Weights of a small GPT-style language model, trained from scratch on English Wikipedia: 365M tokens.
Each number is 50 + 15 x the weight over its row's rms, rounded and kept within 0 to 99. Layers, rows and columns count from 0. The size before them is the row's rms in percent of the matrix's.

# down: layer 10 MLP down (transposed), 2304x384, rms 0.0554, rows 1541-1572, columns 48-95
# up: layer 10 MLP up, 2304x384, rms 0.122, rows 1542-1573, columns 48-95
down1541 157:39 60 77 47 51 61 53 63 36 59 38 47 67 52 63 50 50 00 57 53 59 39 09 26 63 65 25 44 33 38 72 51 53 63 50 62 65 40 53 33 68 56 50 56 49 33 62 22
up1542 069:45 75 49 29 24 60 52 50 51 64 58 49 49 44 53 74 52 77 27 45 44 40 43 37 10 59 26 64 51 60 55 41 58 68 86 42 21 54 73 48 69 37 57 60 63 82 59 50
down1542 068:60 12 48 23 66 59 46 47 43 63 37 46 20 45 30 66 82 31 87 66 55 43 64 62 45 36 68 64 55 40 38 34 39 69 26 68 76 45 41 62 45 46 59 42 54 30 55 68
up1543 058:61 51 65 78 57 50 45 46 25 48 50 65 34 50 35 32 62 61 58 54 50 53 32 67 38 82 38 35 65 63 45 84 50 42 53 25 49 45 68 41 62 53 58 39 47 43 21 36
down1543 061:50 35 67 65 44 48 36 75 52 67 80 34 66 62 48 26 62 50 47 52 59 38 49 46 58 27 66 66 31 55 46 45 29 66 43 22 35 41 50 51 48 61 54 43 31 30 66 52
up1544 108:58 80 52 40 74 64 34 51 53 26 49 72 68 66 69 45 65 73 54 49 41 36 36 36 62 40 61 39 60 40 51 40 36 25 61 27 30 51 30 27 48 52 57 73 33 60 45 39
down1544 110:53 21 36 44 57 52 36 28 58 59 51 59 34 18 54 52 51 38 47 42 74 68 73 60 34 34 42 59 35 67 87 52 75 49 53 62 79 29 73 40 46 54 28 29 70 57 43 66
up1545 114:49 82 60 68 52 51 56 44 51 35 33 86 62 65 50 55 43 42 31 56 27 55 56 55 31 37 80 31 57 42 74 54 66 57 35 53 58 46 10 43 51 44 37 25 39 68 34 56
down1545 114:39 59 41 55 37 44 38 19 44 52 70 60 64 54 34 41 63 67 80 49 37 56 28 36 50 52 44 59 57 33 66 34 42 43 36 54 65 39 52 70 42 46 48 78 36 33 65 35
up1546 115:68 74 63 44 41 55 39 60 39 59 68 65 40 52 49 55 56 37 49 55 69 60 46 62 28 60 56 22 41 50 55 44 37 64 33 44 61 59 68 60 71 17 29 35 69 36 68 39
down1546 115:51 42 09 46 77 49 58 61 48 58 39 53 56 76 49 55 44 69 55 55 51 37 37 26 56 57 64 52 50 50 54 59 70 48 23 51 69 48 52 35 53 43 47 42 67 45 51 35
up1547 125:70 73 44 37 51 45 58 59 42 50 65 60 55 68 41 58 65 51 56 41 43 66 42 32 41 57 49 50 30 39 54 36 37 72 26 41 48 41 42 65 51 67 34 54 31 44 41 69
down1547 134:55 41 27 47 54 46 41 42 60 65 52 42 38 22 58 39 41 44 47 51 32 34 57 59 39 51 42 34 59 55 38 76 55 45 45 45 45 86 48 35 48 57 59 58 65 52 63 39
up1548 088:49 51 64 65 38 50 99 25 36 40 56 52 36 34 54 40 42 63 33 52 40 32 44 42 57 48 30 67 42 62 77 41 43 57 64 53 61 74 49 27 38 41 54 32 57 66 52 23
down1548 087:59 38 44 48 52 44 29 48 51 40 30 39 49 19 68 60 73 68 45 48 42 52 63 51 36 39 89 52 49 43 53 55 55 44 58 42 82 37 48 54 67 49 86 67 62 40 50 51
up1549 116:70 54 46 42 42 44 84 78 35 25 55 59 63 69 64 66 54 72 43 52 38 67 35 31 40 56 38 38 62 48 20 55 33 37 55 49 48 58 29 30 59 20 30 55 55 53 52 46
down1549 127:44 52 52 65 52 43 75 55 23 52 55 46 60 41 61 55 41 59 62 36 36 51 54 19 59 01 39 40 49 42 16 32 48 75 67 35 46 49 51 37 55 67 63 25 27 37 25 47
up1550 078:34 43 30 17 47 59 44 45 30 34 64 45 24 17 35 41 44 58 56 39 43 37 39 40 27 29 60 58 37 49 53 66 25 29 58 58 57 56 53 84 42 49 40 67 50 16 52 45
down1550 078:62 37 65 54 62 43 46 43 55 26 17 31 49 71 66 51 61 50 38 21 49 30 42 61 59 76 56 48 76 51 16 07 35 48 35 28 54 36 53 45 70 34 41 32 61 51 56 19
up1551 095:82 52 39 61 39 68 50 33 41 27 30 45 41 56 33 29 36 56 44 38 54 52 36 48 47 52 43 31 67 64 62 43 57 36 37 27 36 44 48 70 22 54 52 74 39 42 53 34
down1551 095:10 66 69 44 69 49 58 67 73 91 71 54 52 63 37 65 59 33 48 36 46 49 72 65 74 40 88 35 37 68 49 45 29 60 33 64 32 63 41 70 23 35 45 71 77 48 38 36
up1552 118:34 46 28 31 42 59 36 78 67 49 53 19 30 53 83 43 57 64 51 33 46 57 36 68 71 70 54 42 54 66 81 58 59 62 44 43 66 80 45 54 45 38 47 77 47 43 54 38
down1552 115:49 53 23 37 46 18 23 57 49 67 35 56 40 63 13 57 39 56 63 63 53 44 55 24 44 44 51 54 53 36 92 45 80 28 44 48 42 20 55 53 56 46 46 48 55 47 39 53
up1553 135:72 60 60 68 48 50 25 20 33 62 50 42 51 36 73 49 58 63 60 30 42 76 29 34 45 64 53 75 36 18 37 57 50 57 49 55 35 47 62 32 43 72 54 68 70 41 44 68
down1553 132:59 46 59 69 35 70 57 22 68 44 65 62 44 58 54 51 49 44 53 61 51 31 42 44 19 46 83 39 38 45 08 47 50 50 60 48 67 48 36 43 52 38 08 37 28 55 42 42
up1554 115:48 53 47 63 79 33 32 45 40 39 47 53 40 58 43 62 57 82 44 48 72 69 62 40 55 89 34 44 25 48 44 29 38 39 57 52 85 54 33 27 52 72 63 38 46 46 55 46
down1554 125:53 18 60 48 56 67 43 59 51 39 45 51 70 70 52 35 23 59 41 34 43 41 51 42 62 61 37 56 56 64 29 28 65 27 43 36 77 51 48 43 39 54 56 52 39 50 41 32
up1555 094:50 32 54 39 61 62 32 63 59 49 35 40 48 45 48 56 67 63 32 45 38 46 30 36 68 58 41 41 12 51 76 46 16 50 57 62 39 46 32 52 43 61 51 50 26 41 54 80
down1555 091:43 50 75 58 61 26 51 42 68 52 58 39 71 36 57 33 54 26 58 04 57 52 49 58 67 53 43 60 45 47 29 44 52 51 59 38 50 57 68 30 24 60 18 45 49 56 72 56
up1556 071:50 50 39 47 72 24 53 18 50 57 53 48 53 27 52 39 40 38 50 57 55 46 52 39 49 79 63 49 70 57 51 51 65 39 75 32 37 72 46 68 41 23 55 66 52 80 48 41
down1556 076:69 49 59 54 46 21 57 40 61 52 59 63 59 33 48 34 48 35 59 36 47 30 62 74 45 63 45 52 35 59 57 70 47 47 26 68 51 53 57 51 42 78 71 35 46 61 52 69
up1557 089:38 47 77 76 61 37 29 43 36 58 82 46 59 75 48 62 70 32 47 41 45 71 28 60 58 63 45 62 61 68 62 75 44 47 17 49 57 52 63 37 60 23 55 25 53 68 63 55
down1557 094:55 61 62 51 48 36 39 23 55 53 17 45 33 45 38 61 40 36 53 49 37 30 56 50 71 25 37 63 44 41 50 59 49 47 57 36 51 40 38 33 44 35 73 76 37 36 34 41
up1558 091:53 29 74 46 37 60 53 29 45 30 75 71 66 47 47 47 34 79 68 54 48 53 64 30 48 57 48 51 21 59 26 79 56 70 49 51 73 36 59 43 63 27 42 48 28 36 30 27
down1558 079:50 42 44 30 35 46 50 18 37 37 61 42 42 44 62 71 67 48 81 49 28 20 28 49 38 49 56 31 60 24 22 48 38 47 38 37 60 51 57 40 37 29 32 35 58 21 30 54
up1559 103:57 58 63 19 63 55 59 41 39 67 36 60 46 64 45 25 72 41 68 58 55 87 39 49 54 51 40 56 75 67 62 29 31 51 64 43 68 39 51 52 80 44 44 53 38 71 75 54
down1559 102:41 23 57 32 64 43 17 42 35 49 61 67 36 43 71 62 53 65 41 59 36 52 32 74 38 48 29 54 41 62 56 74 30 31 88 64 68 71 85 56 18 40 65 52 56 43 50 55
up1560 114:35 78 35 51 50 43 65 55 52 32 40 37 56 67 70 32 52 65 68 27 58 39 59 61 53 41 54 69 46 43 58 77 40 58 53 85 56 20 47 46 46 59 59 38 43 66 77 45
down1560 101:63 41 75 37 26 29 40 50 56 55 58 47 20 44 57 39 47 36 29 52 49 17 63 63 46 72 56 65 57 51 50 43 29 46 43 46 36 49 34 22 56 31 65 64 58 67 42 62
up1561 101:36 50 51 38 85 33 64 89 48 60 06 54 48 73 72 65 51 22 54 29 84 36 28 26 36 46 26 75 42 76 57 52 41 75 32 53 65 53 55 54 52 34 81 61 53 47 22 53
down1561 104:43 57 42 52 29 45 34 67 63 29 55 36 46 59 61 38 50 61 52 46 38 50 43 63 54 52 54 47 41 47 36 52 26 96 17 53 67 14 44 58 51 30 17 48 37 54 55 51
up1562 099:35 56 55 44 59 68 55 39 69 74 45 62 33 21 46 72 63 43 43 79 57 49 28 43 48 67 45 44 42 42 43 58 53 69 34 69 63 61 46 48 48 75 41 27 57 60 52 64
down1562 106:25 50 78 61 46 52 44 42 69 51 22 54 57 60 41 57 62 48 45 45 25 55 89 86 27 29 69 53 28 21 24 23 54 72 55 64 41 49 54 54 51 67 51 54 50 85 45 48
up1563 120:74 51 67 46 44 27 38 44 45 44 48 40 54 44 57 79 49 27 45 35 61 18 61 35 28 50 52 43 56 62 24 64 68 46 53 57 35 38 29 23 43 32 37 46 55 55 89 77
down1563 123:41 44 55 49 41 70 45 68 41 33 29 31 49 47 48 19 42 69 53 32 40 44 49 48 43 69 45 49 82 55 53 52 64 30 68 45 45 44 44 71 23 66 39 40 47 34 43 58
up1564 083:58 50 35 74 34 51 50 54 62 36 63 71 57 25 63 75 39 25 67 32 67 50 60 39 52 46 68 67 57 57 74 51 44 48 48 60 55 30 41 56 51 41 42 56 33 49 52 49
down1564 085:63 60 77 37 58 47 53 48 27 28 72 50 44 66 42 52 59 34 32 53 41 37 55 21 45 33 29 40 39 36 60 59 67 42 69 54 43 61 29 65 24 58 48 35 44 51 55 59
up1565 101:33 85 47 60 47 49 52 60 39 63 30 37 26 50 36 57 57 75 45 57 40 46 75 70 34 57 32 82 49 36 62 39 50 67 48 53 30 65 41 55 46 69 63 62 69 51 61 47
down1565 106:73 56 36 30 52 31 63 51 43 38 24 44 39 60 47 40 57 60 53 43 50 48 56 69 58 54 63 45 52 48 00 42 59 77 78 39 25 71 36 16 40 41 56 57 43 52 48 38
up1566 103:09 67 33 51 99 29 47 62 18 38 46 58 46 47 51 68 62 64 54 71 52 66 41 45 44 64 44 43 40 08 36 62 59 71 62 33 43 46 38 49 49 51 46 46 40 62 48 54
down1566 106:58 53 46 35 33 71 61 32 53 54 41 31 18 65 42 34 65 24 68 32 49 50 75 62 35 45 43 38 59 57 60 30 24 52 47 65 66 56 80 45 36 20 70 35 36 37 17 51
up1567 060:48 42 40 33 47 59 62 67 47 43 48 52 53 48 23 37 81 55 68 46 74 48 62 33 51 67 45 32 69 70 49 45 54 60 87 36 42 82 72 21 60 37 48 55 34 76 76 38
down1567 064:65 47 54 53 60 48 81 46 36 56 63 32 52 47 75 40 58 27 47 50 39 62 31 48 77 50 71 61 55 48 51 54 43 69 45 46 77 45 21 70 66 56 52 32 59 63 34 51
up1568 077:27 66 40 47 46 62 43 41 56 75 48 56 55 52 66 37 24 19 46 55 27 38 31 42 45 54 59 47 71 49 38 42 51 63 54 53 47 32 59 43 54 44 16 71 49 79 68 47
down1568 082:62 42 29 44 25 59 62 50 61 26 35 83 85 63 80 41 45 62 40 44 60 54 36 56 19 43 37 67 76 86 38 23 55 53 33 37 58 32 40 57 33 36 50 63 43 40 47 41
up1569 086:58 55 52 39 78 41 53 28 33 34 66 54 40 60 46 52 43 66 90 26 61 32 35 43 51 20 28 19 34 54 64 69 36 19 40 44 33 46 68 40 77 29 40 50 52 61 51 67
down1569 095:86 59 59 28 29 55 18 68 40 74 27 45 23 38 39 20 50 26 42 74 41 65 25 36 35 61 48 61 24 40 72 42 66 57 37 31 56 56 65 44 44 59 35 28 51 62 54 31
up1570 120:61 57 25 62 48 70 57 61 59 35 65 47 52 48 66 51 59 56 36 48 56 47 26 53 36 30 49 37 29 49 39 52 43 50 41 51 55 59 41 27 41 34 66 35 58 62 57 38
down1570 126:35 62 26 24 70 63 47 76 45 46 78 39 28 57 60 31 65 45 71 50 66 49 34 55 32 04 24 54 56 57 63 63 69 53 46 42 37 46 35 42 30 47 53 31 51 55 61 52
up1571 129:34 37 41 44 48 59 49 44 74 75 78 51 45 65 61 55 23 72 63 44 85 36 40 34 74 54 49 67 52 58 57 61 35 63 44 45 36 35 48 56 37 64 71 45 35 66 59 70
down1571 129:63 63 57 22 21 55 47 50 48 56 69 35 70 56 50 46 40 59 65 66 50 30 48 57 41 56 39 76 58 68 81 57 52 37 61 27 36 45 24 58 36 76 99 76 54 41 23 27
up1572 095:51 58 47 36 64 49 31 66 66 44 53 42 47 79 56 73 52 67 70 36 60 73 38 68 33 72 51 49 36 41 43 42 43 54 34 65 17 65 68 53 43 72 40 74 13 50 59 48
down1572 091:73 50 52 61 42 52 32 55 55 35 44 67 59 45 08 66 63 43 50 51 55 53 68 40 60 38 79 40 57 43 94 53 61 51 64 26 68 34 69 47 60 44 67 50 48 61 44 67
up1573 062:69 75 51 52 22 75 56 37 42 69 60 61 46 41 35 58 46 35 31 65 35 53 49 44 07 73 45 33 63 62 65 56 67 54 40 53 43 39 50 58 54 36 62 69 75 92 54 36